From a checkpoint of a small transformer trained on Wikipedia.
Training: a variant of Adam for these matrices, 508M tokens, 3877 steps.
Each number is 128 + 24 x the weight over its row's rms, rounded and kept within 0 to 255. Layers, rows and columns count from 0. The size above them is the row's rms in percent of the matrix's.

# layer 6 MLP up, 1280x160, rms 0.186, rows 1054-1096, columns 80-159
size [123 127  30 111  37  27 143  28 135  26 117 129 116 111  33 127 117 155 125  32  35 133 118 135 128 132  25 128  28 117 144 145 126 132 127 150  32  39 108  30  21 107 138]
[[119 166 142 135 158 122  80 116 137 120 144 124 108  83 155 112 122 125 143 114  77 148 171 123 152 133 185 145 113 142 141 118 122 152 159 166  98 150 137  97 154 149 134 138 109 104 129 183 100 133  59 114  73 145 117 194 150 125 134 147 167 162 156 133 165 106 104 158 145 139 137 146 147 142 136 151 103 142 124 146]
 [126 166 136 154 125 139 108 106  99  86 175 136  98 152 131 162 136 156 165 131  97 139 118 125 129 158 103 152  93 179 116 153 118 109  75 121 101 104 132 114 158 136 143 149  89 103 144  90 101 164 122 161 123 129 146 113 152  77 132 132 114 138 111 163 105  92 102 129 132 113 147 178 135 124 119 166  92 159 135 153]
 [146 124 108  96 176 126 123 148 108 138 124 135 115 124  78 151 156 140 148 113 116 163 127 154 125 143 107 115 149 126  91 144 146 136 114 133  93 157 154 107 112 108 144 102  87 104 149 117 124 156 107 163 101 155 167 126 131  97 164 122 135 142 166 110 145  97  87 143 167 137  97 124 141 160 128 119 101 144 104 132]
 [153 178 107 134 125 141 138 118 145  86 143 135 149 137 155 110 143  90 174 135 123 153 141 103 135 110 154 122  86  73 112 145 120 101 136 121 115 125 108 146 122  83 138 139 114 148 125 167 137 119  75 117 124 125 137 102 105 100 134 147 174 128 105 118 100 131 102 132 156 131 114 113 130 151 122 183 146 160 139 156]
 [159 109  82 138 152 113 192 145 106 118 121 128 140 119 106 119 158 148 121 108  95 133 116 168 158 158 122 141 136 133 103 167 120 135 121 138  93 142 135 159 111 131 172 146 111 141 164 143 132 151  98 145 138  94 113 100 126 130 183 119  99 128 157 105 117 102  96 110 127 113  98 141 136 144 125 159 121 143  74 125]
 [152  95  84 141 151 138 151 143 119  84 124 117 101 132  81 122 174 157 153  87 114 173  90 125 122 166 130 130 113 150  82 118 127 135 130 119 125 144 127 134 147 120 128 142  89 108 158 133 149 127  93 125 112 105 139 106 126  94 166 103 120 138 154 137 147 124  92 133 148 101 123 146 134 125 104 164 136 138 154 111]
 [124 129 110  92 160 139 163 146 118 128 130 114 128 149 121 138 157 119 120 118  87  99 127 181 140 178 147 104 153 119 111 154 122 144 143 151  71 118 138 121 158 152 195 148 105 158 159 164 115 105  99 137 125 126 109 128  78 133 120 151 158 109 111 109 142  67 108 117 152 140  88 161 145 161 123 128 136  80 137 105]
 [138 111 113  96 149 110 115 136 120 133 141 150 115 122  91 128 175 113 152  69  85 165 138 165 165 152 130 160 113 148  94 117 101 136 109 100 123 124 148 166 138 116 141 111  99 113 174 131 135 131  87 117 121 108 110 114 133 118 147 140 102 145 157 156 134 109  55 128 144 113 117 118 124 123 120 128 122 137  97 118]
 [ 91 159  92  95 144 131  98 100 138 100 102 102 115 127 140 152 126 141 110  90 124  91 120 130 143 128 151 117 102 118 134 109 123 120 111  87 110 128 118  93 145  86 143 129 126  55 129 102 112 139 134 122 131 109 123 120 124 106 133  96 142 139 136 110 143 121 104 167  83 141  75  82 110 170 101 136 154 150 151 150]
 [128 100  84 133 146 143  96 157 119 123 162  92 109 119 103 130 138 151 115  76 108 117  90 122 131 131 142 125 145 156  84 140  85 133 116 131 135  94 145 118 108  80 165 120 122 109 183 152 149 148  83 151 140 144 113 115  83 116 144 143 147 126 173 131 118 119 104 114 143  84  96 104 163 157  90 136 115 132 100 117]
 [123 104  93 153 130 117 136 147 130 159 118 178 118 110  98 117 131 210 137 141 142 123 150 161 137 148 130 118 101 184 126 184  96 123 115 138 108 141 146 159 113 119 141 152 118 102 168  76 158 118  62 144 133  99 126 110 114 103 134 106 125 117  87 114 143 135 141 149 155 147 109 120  83 115 133 128 116 111 133 118]
 [149 125  87 116 125 187 142 148 105 112 111 104 126 114  69 167 116 136 138 134 139 129 143 173 178 147 134 164 135 128 135 138 125  95 126 123  89 162 131  81 146 132 163 100  92 107 135 110 133 149 161 148 115 119 132 131 136 128  87 157 151 112 126 119 125 106 111 143 163 141 130 139 151 186 140 122 111 154 145 123]
 [ 85 121 101 135 136 184 118 153  94 104 121 135 126  73 114 115 117 167 123 128 122 111 129 192 128 167  96 129 130 187 118 100 114 130 135  95 117 106 102 129 132 117 141 102 137  91 170 102 130 122 126 112 142 115 172 129 140 135 118 158 119 123 126 149 147 110  91 144 151  94 135  91 123 123 142 110 176 118 102 144]
 [179 167 168 111 128 144 116 162 143 145 113 142 142 117 160 101 117 154 123 130 114 155 131 112 125 179 132  85 111 135 132 117 148 135 147 135 133 141 155 112 105 125 126 117 144  96 116 146 112  96 128 213 122 131 184 157 141 156 116 127 165 101 156 112 142 151 109 113 167  86 119 154 126 145 108 145 136 109 121  98]
 [146  90 118 153 172 141 124 144 111 115 148 142 104 120 120 135 187 159 156 120 112 156 103 163 116 139 127 134 112 157  95 111 107 117 118 125 122 141 142 161 142 100 121 133  76 129 147 135 116 155 106 160 117 115 129 109 125 117 175 112 126 162 150 115 122  95  88 124 134 117 119 139 141 129  98 143 142 179  94 119]
 [122 148 121 123 129 175 141 156 137 127 127 131 114 152 127  89 147 134 179 113 100 177 100 112 136 122 157 106 132 111 123 114 147 117 114 102 119 122 114 116 128 155 122 122 135 121 144 118 137 186 107 119 143 146  97 119  89 137 173 169 124 154 133 149  82 127  61  85 135 156 107  97 140 112 109  88  91 133 115  92]
 [111  98 134 159 114 119 118 136 128 125 160 180 158 157 101 110 113 149 136 102 117 169 147 128 147 162 142 115 109 133 144 152 142 120 112 138 117  98 127  89 159 102 153 133 136 111 135 127 159 133 158 129 140 158  91 145 115 118 124 137 121 102 149 168 139 131 138 101 129 113 124 118 142 114  90 127 121 137  82 113]
 [157 108 154 180 131 134 139 112 111 141 126 161 119 112 106  90 139 134 148 128  93 164  88 147 120 147  74 126 102  99 137 190 117  87 100 163 141 168 145 178 126  93 165  86 126 148 132 116 138 164  94 141 123  97 122 139 144 108 146 117 166 184 105 175 111 115 103 144 127 107 133 177 138 141 129 132 130 121 133 148]
 [169  95 118 105 125 156 104 139 145 127  97 125 102 140 131 149 125  79 166  99 132 109 116 134 133 129 135 153 129 131 117 115 153 108 104 113 120  99 121 120  94 147 156 116 119 128 134 145 106 175 137 110 104 133 163 156 115  74 124 151 147  94 101 124 113 108 137 119 190 151 138 163 123 188 131 109 142 142 138 143]
 [160 116 105 121 158 140 144 143 125 119 126 157 141 140 102 142 171 143 107  67  84 165  91 121 129 148 128 140 121 138 106 128 101 136  93 134 129 121 139 147 117 104 152 114  96 119 153 129 122 135 113 155 135 131  97  93 103 105 154 111 126 150 151 106 128 112  94 126 153 119  93 114 144 138 127 151 121 120 106  87]
 [158 137 138 134 142 132 107 121  99  97 148 147 135 119  80  94 143 165 178 103 117 150 128 143 127 144 126 156 148 126  88 134 106 137 104 131 120 102 174 163 102 135 155 123  72 124 173 141 131 153  84 155  97 131 120  63 166 126 165 153  95 131 153 130 113 109 103 156  95 142 101 114 141 107 139 142 115 141 106 103]
 [112 104  86 109 127 144 151 159 135  88 138 110 114 141 105 137 124 127 174 110 124 161 150 141 151 163 120 142 149 133 132 151 110 111 169 163 126 154 131 160 115 120 140  93 144 125 162 134 188 128 129 161 133 109  80 185  98 103 126 158  87 125 100 126 154 121 138 135 119 108 178 106 156 164 147 135 124  95 137 137]
 [117 153 152 127 164 122 123 131 100 168 112 109  93 105 115  83 156 129 108 150 105 118 153 144 120 148 127 123 157 154 118 129 117 147 131 114  99  93 142 153 152 117 127  96 139 107 140 111 124 148  86 114 124 127 136 133 146  79 136 103 178  99 140 158 100 125 149 136  86 155  94  92 113 149 120 114 155 163 152 134]
 [164 143 108 145 128 141 154 121  80 131 138 137 124 139 129 124 133 181 120 133 118 122 103 130  96 140 100 116 103 119 105  81  76  82 152 155 129 172 161 156 162 148 157 131 111 115 139 165 104 150  70 129 108 128 104 141 165 115 125 135 142  94 156 135 108 126 122 145 121 113 174 145 112 120 156 136 113 171  93 131]
 [137  90 114 125 158 143 152 144 107 134 111 111 188  84 117 103 159 126 123 145 133 179  56 114 122 133  77 151 133 161 119 128 118  95  93  92 141 111  85 137 123 121 119 150 136 128 139 135 125 151 130 127 129 120 147 129  93 105 124 140 112 116 125 144  99 119 115 143 150 173 110 137 113 133  78 161 143 158 131 134]
 [117 150 115 100 124 118 167 108 117 112 118 159 137 132 146 104 170 162 161 103  73 132 101 136 125 188  91  94 167  83  78 147 150 104  94 150 121 139 150  89 145 129 164  87 118 147 130 123 106 145  70 179 118 109 173 129 142 115 155 153 156 114 115 103 136  87 137  89 160 101 168 154 125 161 137 118 109 109 107 132]
 [137  76 116 134 147 158 132 131 106 129 146 134 119 123  82 140 157 128 124  89 107 134 141 141 131 132 131 132 135 152 101 177 103 137 113 128 107 141 142 156 147 138 128 119 100 126 145 129 109 166  79 126 100 137 104 104 122 111 170 169 111 141 130 136 141 124 105 124 135 127 116 159 171 158 125 159 140 163  83 103]
 [118 142  79  98 146 162 171 143 144 127 106 109 130 115 106 143 154 138 141 121 108 173 113 137 141 121 107 117 148 134 117 135 131 135 114 148 109 128 148 120 129 118 131  58 130 100 126 150 127 174 124 137 107 104 128  87 126 131 187  93 156 138 108 141  99  93  94 113 192 120 161 145 131 145 106 133  71 100 113 120]
 [171 108  81 145 171 132 120 167 131 129 124 159 117 160 117 116 168 127 143  62  93 156 123 143 103 167 138 158 143 148 113 115 102 126 115 122  95 141 147 156 120 114 164 133  97 133 196 146 136 156 100 166 126 139 143  84 119 129 169 144  94 175 138 121 110 106  95 120 126 137  86 112 126 133 104 148 134 155 118 113]
 [170 123 113 134 147 140 126 122 103 158 147 113 147 137 154 169 110 154 129 115  96 161 134 144 122 162 123 157 143 107 142 185 161 111 170 119  81 173 135 109 115 144 147  84 124  89 126 191 103 117 134 138 123 108 130 101 151 121 129 120 158 140 128 159 130 106  92 110 103 122 101 114 146 166 127 164 127 105 127  68]
 [157 105 135 131 136 150 126 161 106 157 119 121 127  55 126 137 177 101 100 142 118 144 146 164 164 115 143  91 136 117 102 106  87 118 155 130 125 126 128 161 116 149 144 115 123  92 170  92 129 122 115 168  82  76 149 118  99 105 130 104 129 166 163 135 162 139 117 115 144 100 146  97 178 143 131 107 137 142 141 130]
 [142 117 122 176 172 156 153 135  70 121 193  96 158 166 122 100 171 129  95 124 138 119 130 143 148 122 141 152 100 125  94 127 124 136 131 124 111 111 161 113 184 114 144 146 105 116 147 113 154 127  77 115 117 135 124 146 129 125 131 150 160 118 133 153 147 125  86 126  89 171 155 106 135 169 142 108 150 155 131  98]
 [191 139 156 115 105 157 168 134 116  96 119 135 123 140 127 106 128 145 160 132 153 153 123 121 116 134  99 191 149 141  90 147 113  89  61 145 138 107 136 117 139 161 134 146 108  92 139 187 171 146 123 107 134 125 157 138  82 142 188 156 119 142 168 139 135 141 105 108 123 159 122 135 125 148 134 122 124 129 113  81]
 [146 188 166 116 136 131 106 115 108 138 107 130 152 127 124 119 148 110 117 104 128 119 117 139 117 169 114 104  85 157 115 134  74 157 114 110  92 147 125 134 151 118 173  79 134 108 131 141 130 153  67 121 113 135 159  86  99  60 143 118 118 180 116 129 117 111 124 158 151  84 104 172 121 129 112 173 162 109 149 128]
 [156 121 132 178 112 116 160 134 136 122 150 170 131 134 155 134 150 117 127  93 148 106 126 152 141 137 119 123 125 138 115 122 138 113  79 146 115 142 152 161 143 117 172 116  78 137 128 126 145 114 112 114 118 118 127  99  83 115 157  98 181 144 146 105 144 105 101 108 110 184 149 125 142 131  92  99 126 189 109 114]
 [103 149 133 112 135 140 114 171 123 101 101 143 154 116  95 115 144 116 111  91  68 142 119 124 125 161 147 125 110 149  94  85 107 131 121 123 111 130 143 132 148 157 163 147  94 126 135 132 125 135 112  99  89 148 156  87 110 140 140  87 132 103  87 149 139 138 111 108 170 109 129 124  79 138 127 120 178 135 134 147]
 [135 100  96 118 159 135 111 131 138 123 157 118 115 133  93 154 165 191 164 108  91 148 145 154 133 155 111 139 123 124 103 135 107  98 118 141  91 128 114  86 161 138 150 115 124 103 156 112 136 159  95 178 116 122 145 112 129  91 146 155 131 134 115 108 162  86  75 154 113 104  92 161 140 154 129 115 133 153 110 110]
 [142 128 102 169 126 132 107 136 124 125 127 143 137 113  92 127 141 154 126  89 112 141 141 144 168 154 142 149 112 186 121 124 108 142 111 142 100 128 117 148 106 120 149 126  79  88 169 160 150 119 126 122 106 122 138 117  90 106 142 141 107 144 129  93 124 101 112 146 163 110 134 122 133 149 133 137 120 176 109 119]
 [141 130 150 127  95 149 112 153 134 145 117 138 153 130 135 145 131 109 160 130 150 171  90 144 145 142  84 106 161 119 120 146 111 154 119 130  76 201 128 127 135 131 157 134 131 127 125 141 115 146 138 106 139 116 136  89 142 129 136 145 153  87 148 130 147 101  97 149 105 110 157 182 139 119 137 129 136 169  86 124]
 [161 127 112 125 155 150 116 163  69 112 131 125 131 138 126 104 160 165 139 115 125 169  95 150 122 152 118 142 132 166 108 141 137 107 126 124 143 120 158 141 129 115 143 143  78 112 172 151 101 146 122 139 112 117 140 115  90 121 181 130 127 168 160 131 130 122  93 118 139 154  98 131 141 152 117 168 150 149  91 121]
 [148  94  97 137 156 118 120 127 134 111 154 148 127 118  70 142 162 177 153 111 114 137 143 147 139 156 140 155 135 152 107 112 107 154 160 106 145 149 142 122 134 116 166 162  99 138 143 165 135 143  92 144 116 125  97 101 110  98 141 119 113 170 148 126 120 101 107 139 122 109 109 154 130 140 142 170 114 155 114 105]
 [137 150 115 135 141 129 158 110 102 132 115 128 184 105  93 114 142 136 136 128 127 121 126 108 119 153 116 115 111 141 132 102 127 122 109 109 115 146 145  96  79 147 125 121 116 132 138 167 154 128 106 108 121 104 122 162 130 134 129 142 156  99 132  86 107 124 119 162 163 120 175 137 135 148 113 122 121 189 151 119]
 [120  72 120 124 184 118 120 160  78 113 132  98 146 122 113 102 140 121  85 119  86 116  90 143 168 140 148 102 130 151 146 103 152 137 174 131  91 148 122 112 128 111 133 140 144 126 149 121 149 130 127 112 137 158 154  91 104 124 134 123 108 158 152  81 138 130 114 129 142 141  97 123 159 110 136 108 107 145  91 101]]
# layer 6 MLP down (transposed), 1280x160, rms 0.174, rows 1054-1095, columns 80-159
size [128 132  26 111  39  16 138  32 133  20 108 128 113 122  24 125 126 155 120  26  30 137 122 126 135 133  19 135  25 113 144 147 126 130 127 140  32  33 106  31  16 105]
[[108 123 114 118 114 118 128 162 151 135 142 122 115 109 134 131  93  84 127 178 128 117 171 149 182 101 109 114 134  85 137 135 169 111 104  93 131 106 143 152  99 140 122 179 159 116  90 158 122 103 137 170 148 116 123 112 123 154  80 159 127 158 141 118 159 118 128 134 166 149 116 144 127 168 104 137  75  99 140 140]
 [127 151 126 168 155  74 173  93 146 109  99 141 101  94 162 136  88 153 115 159  95 132 163 101 139  73 162 150 140 143 118  82 118 129 129 146 186 150 144 118 138 168 109  89 120 108 151 136 145 135 137 115 148 109 114 115 144 134 181 108 123 164 147 118 107 118 133 117  82 152 138 120 116 128 141  87 142 152 132 132]
 [148 142 117 148 155 130 131 111  79 152 113  95 155 146 132 151 128 119 147  86  85 118  99 168 120 142 141 154 106 168 135 128 126 136  76 154 137 112 119 170 116 123 109 122 131 173 127 131 168 167 151 122 115 141 138 167 100 153 173 136 143 178 144 138 122 122 131 150  87 117 138 117 116 105 106 169 129 143 104 146]
 [128 119 141 147 119 135 107  86 108  66 159 116 141 155 128 153 107 148 102 170 112 111 140 123 161  95 115 108 141  93 115 135 140 138 151 129 120 137  81 126 144 144 107 139 114 155 115 119 118 144 111 113 108 125 144 103  99 133 118  78 148 183 133  80 118 157 156  87 150 103  86 114 109 151  97 144 127 147 134 128]
 [161 118 152 109 157  96 147  66 166 135 111 141  99 136 152 115 120 150 144 120 142 120 143 114 114 116 136 157 136 129 128 145 128 142  93 108 117  97 119 160 133 115 102  73 137 114  99 149 103 182 125  89 136  83 136 121 128 102 148 174 100 141 143 111 112 128 151  63 153  53 141 133 115  89 177  84 119 134 124 194]
 [110 108 131 169 139 101 138 110  79 183 161 115 171 130  99 115  79 131 105  89  93  90 127 158 127 152  98 161 122 135 133 169 147 126 133 133 115 142 120 132 104 120 121 126  96 148 141 121 139 161 159 147 154 126 112 142 147 136 138 111  82 138 141 115 133  96 164  90 139  97 134 124 104 115 123 128 116 133 144 126]
 [152 127 162  74 140 109 137 161 143 125 131 133 103  96 120 161 115 143 155 177 131 136 111 153  64 123  69 164 164 112 161 162 144 137 120 118 118 105 116 133 101 151  88 128 149 148 122 138 126 115 108 109 108 143 135 152 173 129  71 141 104 182 132 151 105 116 151 123 144 111 150 133 172 116 146  98 126 135 110 106]
 [ 88 152 120 130 126 125 140  90 151 135 148 143 146 142 148 149 123 125  88 130 172 137 110 141 133 178 138 124 129 119 144 158 165 101  97 134 156 103 107 132 140 112 138 130 176 110 109 133 143 140 181 141 168 117 149 131 163 168 123 136 140 143 101 128 150  91  96 140 191  96 148 152 162 154 119 141  77 143 121 118]
 [155 125 105 126 123 115 104 104  88 154  92  91 175 127 137 128 117 118 125 144 139 117 133  82 147 141 124 138 135 157  91 124 154 113 130  87 145 105 130  83 131 100 105 124 119 134 133 135 159 185 155 148 164 100 100 107 123 137 156 125 149 138 127 118 105  96 129 131  88 178  66 138 165 133 146 167 123 148  78 151]
 [163 177 139 118 113 142 139  98 137 117 117 137 175 148 121 155 121 144 152  97 150 110 145 137 151 165 151 174 133 163 124 124 161 120 117 141 134 140 100 155 112  58 147 120 152 113 121 131 107 118 176  77 176 100 104 116 144 151 119 103 122 127 130 112 146 151 146 102 100 120 105 124 116 121 142 125 138 115 157 135]
 [144 147 143 137  94 177 131 124 110 113  86 119 120 129 140 136 118 142 108 155 144  64 143 116 137 140 138 137 106 116 135 152 172 132 101 134 113 150 122 119 105 144 136 109 138 134 124 118 131 110 145 153 120 187 117 154 139 145 102 117 150 118 143 107 147 102 123 112 178 147 105 126 107 104  97 112 127 110 161 111]
 [143 154 116 143 138 127  93 173  83 114 127 116 136 111 114 108 112 106 104 101 165 153 120 103 149  98 150  92 181  93 149 149  85 122 152 134 144 169 137 107 119 110 111 142 120 153  92 124 142  98 127 154  39  87 118 128 106 129  97 123 123 154 145 152 172 121  99 137 147 162 128  98 127 114 132 139 154 122 119 119]
 [143 123 176 105 131 134  93 136 174 148 126 122 156 165 152 115 153 116 133 101 177 137  76 122 165  88 123  89 152 132 119 135 153  73 110 156 156 122 124 137 133 123 117 132 133 163 151 125 150 122 118 102 126 151 120 133 149  97 120 168 138 172 134 107 137 154 120  79 123 107 118 107 157  94 112 108  88 129 129 141]
 [102 115  86 134 104 148 141 118 102 170 115 120 102 105  88 102  98 108 146 138 127 150 134 135 111 161 163 120 128 135 137 131 137 110 110 118 136 120 132 147 100 162 121  90 140 133 165  85 103  86 109 120 100 140 121 157 142 120 106 154 149 132 116 141 136 115 119 124 129 136 125 102 115  99 156  94 150 156 106 133]
 [106 111 150 112 114 137 145 156 121 107 117 157  99 131 136 126 144 160 166 114 128  94 124 115 115 169  68 161 118 130 150 118 133 154 116  86 155 139  75  75 145  88 105 132 130  87 106 102 157 133 122 104 148 143 109 106 118 168 125 118 191 106 108 141 175 119 164 132 113 136 135 147 126 120 112 111 121  83 151 114]
 [164 155 133 150  99 166 113 156 126 146 164 126 116 153 108 119  98  87 149 106 145 150 151 123 133 108 159 102 157 168 148 124 138 123 125 146  98 102 150 171 100 112 106 107 155 142  93 154 106 150 149 181 109 116  89 135 176 120 151 122 125 102 128 150 114 164 117 100 108 157 106 139 115 141 121 134 166 145  97 110]
 [116 113 103 174 142 147 146 149 131 115 102  99 124 141 118 157 128  98 144 117 130 121 135 129 125 139 128 107 146 161 133 134 154 118 111 157 126  86 101 100 106 107 102 122 159 136 129 148 143 152 103 101 125 119 125 109 178  89 184 110 125 153 177 163 121 130 106 110  88  99 116 130 173 107 141 138 105 124  91 144]
 [106 104 161 141 106 132 168 124 100 176 161 173 123 121 110 118 175 135 168 137 111 148 124 100 147 148 114 120 102 121 108  92 123 145 137  88 124 171 119 123 128 120 132 158 127 173 143  99 126  78 106 132 107 130 121 138 132 143 144 127 114 138 131 117 134 133 125 148 145 166 149 142 129 149  85  93 137 133 147 159]
 [111 104 134 160  95  99 153 138 143 154 139 164 110 143 112 155 123 179 114 146 104 107 129 107 132 151  92 151 110 160 141  78  90 132 109 128 108 130 146 142 117 154 133 129 187 108  90 119 136 104 130 179 109 109 120 140 113 144 147 103 188 163  82 129 101 125 162 116 120 119 123  94 150 119 126 118 153 129 140  96]
 [138 120 157 141 128 144 124 109 166 134 147 135 111 136 110 186  97 127 124 139 163 131 116 133 118 122 164 148 156 127 171 118 171 137  97  88 106 148  81 138 160 116 118 134 127 124 147 150 146 164 160  64 144 140  92 113 120 149 118 118 111 166 134 141 146  89 131 136 128 110  88  70 134 101 143 111  87 132 120  68]
 [ 97 155 121 117 129 111 131 115 140 168 145 136 141 153 203 163 109 146 159 116 142  93 114 115 137  92 123 151 150 105 134 174 175 122 133  84 155 120 135 134 101 131  96 130 165 114 101 105 140 128 113 124  85 111 127 133 154 100 137 117 108 120 159 135 156 138 157  79 134 138 147 107 186 105 132 146 111 127 113 136]
 [ 91 112 136 113 181 145 130 140  85 146 127  87 119 141 144 135 123 104 134 159 108 126 123 121 120  62 127 125 150 100 153 130 145 144 160 149 159 142 136  76 119  98 146 177 128 151 123 166 169 104 133  96 134 169 166 124 170 131 121  93  86 119 109 156 137 142 135 163 133 134 150 142 125 147 135  94 124 147 133 144]
 [129 182 163 125 125  90 135 137 118 116 123  87 104 126 130 177 136 132 181 123 140 118 179  95 134 118 166  84 132 135 159 129 178 135 108 170 144 157 115 148  84 128 156 127 125 143 108 109  97 151 141 138 143  93 132 119  70 153 159 132 102 104 131 139 130 133 109  83 121 115  98 129 137 129 125 170 119 106 115 145]
 [123 146 105 159  98 135  99  62  87 123 127 104 129 113 156 140 131 115 105 153 134  80  55 137 115 135 116 121 150  93 105 104 153  95 143 141 124 113 118 117 109 121 145 112 135 122 101 105 145 153 124 136 164 174 140 154 145 137 133 103  90 102 141 155 141 139 137 167 122 110 175 132 131 136 126 100 116 112 124 116]
 [132 110 124 114 140 158 145 128 126 138 125 107 119 114 154 102 139 118 115  92 137 124 110  97 161 116 130 115 152 142 147 127 116 154 122  78 130 117  94 111 112  84 115 168 129 151 155 105 130 163 184 161 161 158  66 115 114 148 135 144 126 130 119 173 122 170 126 103 134 100 124 159 122  63 119 159 115  86 121 115]
 [135  90 118 157 124 128 153 148 161 129 125 121  95 155 133 137  98 111 158 131 145 100 105 146 174  51 135 100 122 112 106 115 122 106 132 118 110 112 114 113 150 147 157  72 104 119 119 120 140  99 122 105 124 137 124 129  93 131 132 126 136 146  68 136 171 132 170 151 153 167 120 199 150 130 104 137 134 107 170 159]
 [177 137 103 146 150 103 184 122  85 121 107 137 100 122 120 115 142 155 105 117 146 147 108 113 170 187 133 146 173 154 189 121 169 143  92 139 142 122 151 121 120 153 105 106 114 162 143 167 146 163 117 147 117 129  94 101 137 129 132 114 131 121 172 129  93 105 109 128 113 126 142  89 123 103 164  84 105 165 127 147]
 [119 162 109 134 150 124 123 118 111 129 181 157 191 102 158 106 145 150 107 193 133 110 147 110 128 115 109  98 107 158 179 122 141 135 131 136 129  99 151  97 151 114 146 127 147 140  63 152 108 121 155 113 120 109 117 154 113 125 194 101 105 143 123 140 132 123 141 135 107 119 165 136 105 109 117 134  79 130 103  98]
 [171 121 101 126 160 147 180 142 164 152 107 147 159 124 131 146 110 103 117 116  94 127 139 120  87 102 123 133 149 169 103 128 142 175 142 156 143 124 129 150 165 113 160  99 163  86  87 143  83 137 138 132 118 122 106 165 129 134 142 163 143  88 129 118 147 145 139 106  97  58 119  88  85 131 125 122 148 136  85 142]
 [143 134 109 120 130  99 132 123 145 181 132 151  93 129 112 111 136 117 179  91 108 137 158 142 161 139 118 142 156 159 149  88 139 112 114 134 108 110 101 162 125 100 158 117 145 130 108 144  88 121 126 161 148 121 155 110  99 148 130 137 130 110 115 112 135 169 140 116 123  78 121 132  99  78 146 154 126 114 156 170]
 [150 166 137 162 114 116 135 159 129 118 110  89 172 127 126 152 172  55 132 135 138 119 127 162 158 135 127  82 108 130  99 136 154 104 125 128 112 114 124  99  88 114 112 113 129 115  91 157 135 160 100 154 149 149 150 148 117 163 170 110 103 115 120 119 124 108 137 159 110 182 107 136 125 141 121 123 141 140 163 104]
 [105 136 109 168  96 110 122 102  94 147  92 139 141 130  67 126 139 129 118 151 108 129 107  97 139 146 134 102 110 114 143  80  93 118  96 155 137 158 113 139 121 104 173 118 118 123 182 149 135 135 142 110 117 134 129 162 169 105 182 140 116 119  67 112 205 139 106 150 147 101  91 133 140 173 114  98 145 173 107 127]
 [169 137 145 184  80  95 113 131 145 122 101 112 179 138 124  81 158 127 159 176 105 146 109 131 156 126 153 108 104 160 132 142 179  97  94 127 148 122 130 135 146 170 118 122 119 138 149  90 114 108  98 115 156 107 114 124 100 157 133 139 138 113 158 119 132 129 126 105 109 115 108 102 141 131 122 122 114 158 105 143]
 [157  85 143 126 152  86 140 142 122 145 138  90 157  86 128  96 163 143 127  60 131 141 128 121 157 130 126 110 138 161  96 122 137 161 146 156 157 158 120 126 160  79 125 107 138 121 124 150 139 108 145 119 122 110 191 163 123 126 116 141 116 104 126 126  83 166 139 132 117 150 126 112  86 115 128 113 117 117 182  82]
 [117  99 111  99 128 143 134 137  88 136  92 104  99 108 147 112  99 139 143 105 132 100  70 130  81 194 128 112 139 147 145 129 150 138 119  65 119 109 136  96 130 152 141 104 137 149 175 107 129 100 131 123 148 104 124 124 110 111 158 116 122 110 160 162 111 167 118 117 125  87 129  98 104  96 133 127 154 136 168 170]
 [142 111 136 124 107 110 112 137 176 119 124 128 187 149  98 116 116 136  96 127 140 104  96 134 141 146 103 172 134  83 134 142 130  95 130 132 121 136  95 145  97 131 112 108 116 162 140 143 135 108 176 158 126 135 160 128 111 155 137 158 118 134 173  96 140 108 153  93 145 133 121 152 131 137 126 127 105 148 113 160]
 [154 131 110 107 149 107 153 170 175 120 104 165  87 130 135 101 178 116 101 118 126 133 134 127 143 152 140 137 143 134 168 123 154 140  93  83 101 162  96 151  97 142 141 155 155 154  94 119 134 126 125 130 100 134 115  99 133 115 115 103  94 166 165 146 146 133 169 126 134  91 112 145 181  91 120 137 122 125 130 135]
 [130 119 146 105 128 153 133 119 137 174 140 163  85 168 110 175 128  82 138 165 132 115  91 129  94 114 116 112 144 106 193 140 148 108 129  68 126 152 160 132 128 115 108 108  99 131 106 119 121 167 162  90 147 100 135 144 137  92 114 124 127 110 117 155 123 105  97 131 144  95 161 128 182 124 102 134 131  49 126 146]
 [124 149 107 155 160 137 161 139 107 132 117 141  88 155 120 105 106 105 135 163 124 131 124 144 163 126 133 144 168 113  98 106 153 137 107 112 146 158 162 140  95 110 152 137 134 168  94 117 142  96 110 132 139 132  91 136 127 166  84 153 102 155 147 160 118 118 154 126 108  83 128 139  83 118 121 230 119 119 132 111]
 [ 94 153 116  88 141 114 158  77 143 110 103 146 154 126 127 147  79 113 117  95 117 146 125 179 167 186 101 140 148 153 140 114 122 116 156 120  99 145 110 152 131 115 138 113 141 117 150 145  90 150 183 145 179  99 106 102 133 129 141 116 191 137  92 116  99 103 110 121 150  82  66 106  98 140 158 159 125 153 172 127]
 [156 108  92 107 108 144 124 129 148 122 137 133 133 127 115 126 135 168 100 127 117 141 134 114 155 143 103  95 122 179  91 130 166 155 147 136 154 118 123 111 113 153  95 134  97 124 134 112 161 117 108  61 145 115  99 119  96 124 139 132 140 159 146 153 134 134 114 122 150 102  98 150 120 131 153 139 103 119 144 117]
 [146 121 137 116 139 131 103 119 123 148 128 169 118 106 144 145  91 113 143 155 105  80 149  88 103 196 137 148 104  72 138 117 128 122 163 148 113 107 127 118 130 107 109 160  77  99 125 115  90 102 151 110 117 106 100 115 133 168  69 149  94 125  98 153 172 151 119 140 105 146 141 133 102 150 120 116 105 103 139 135]]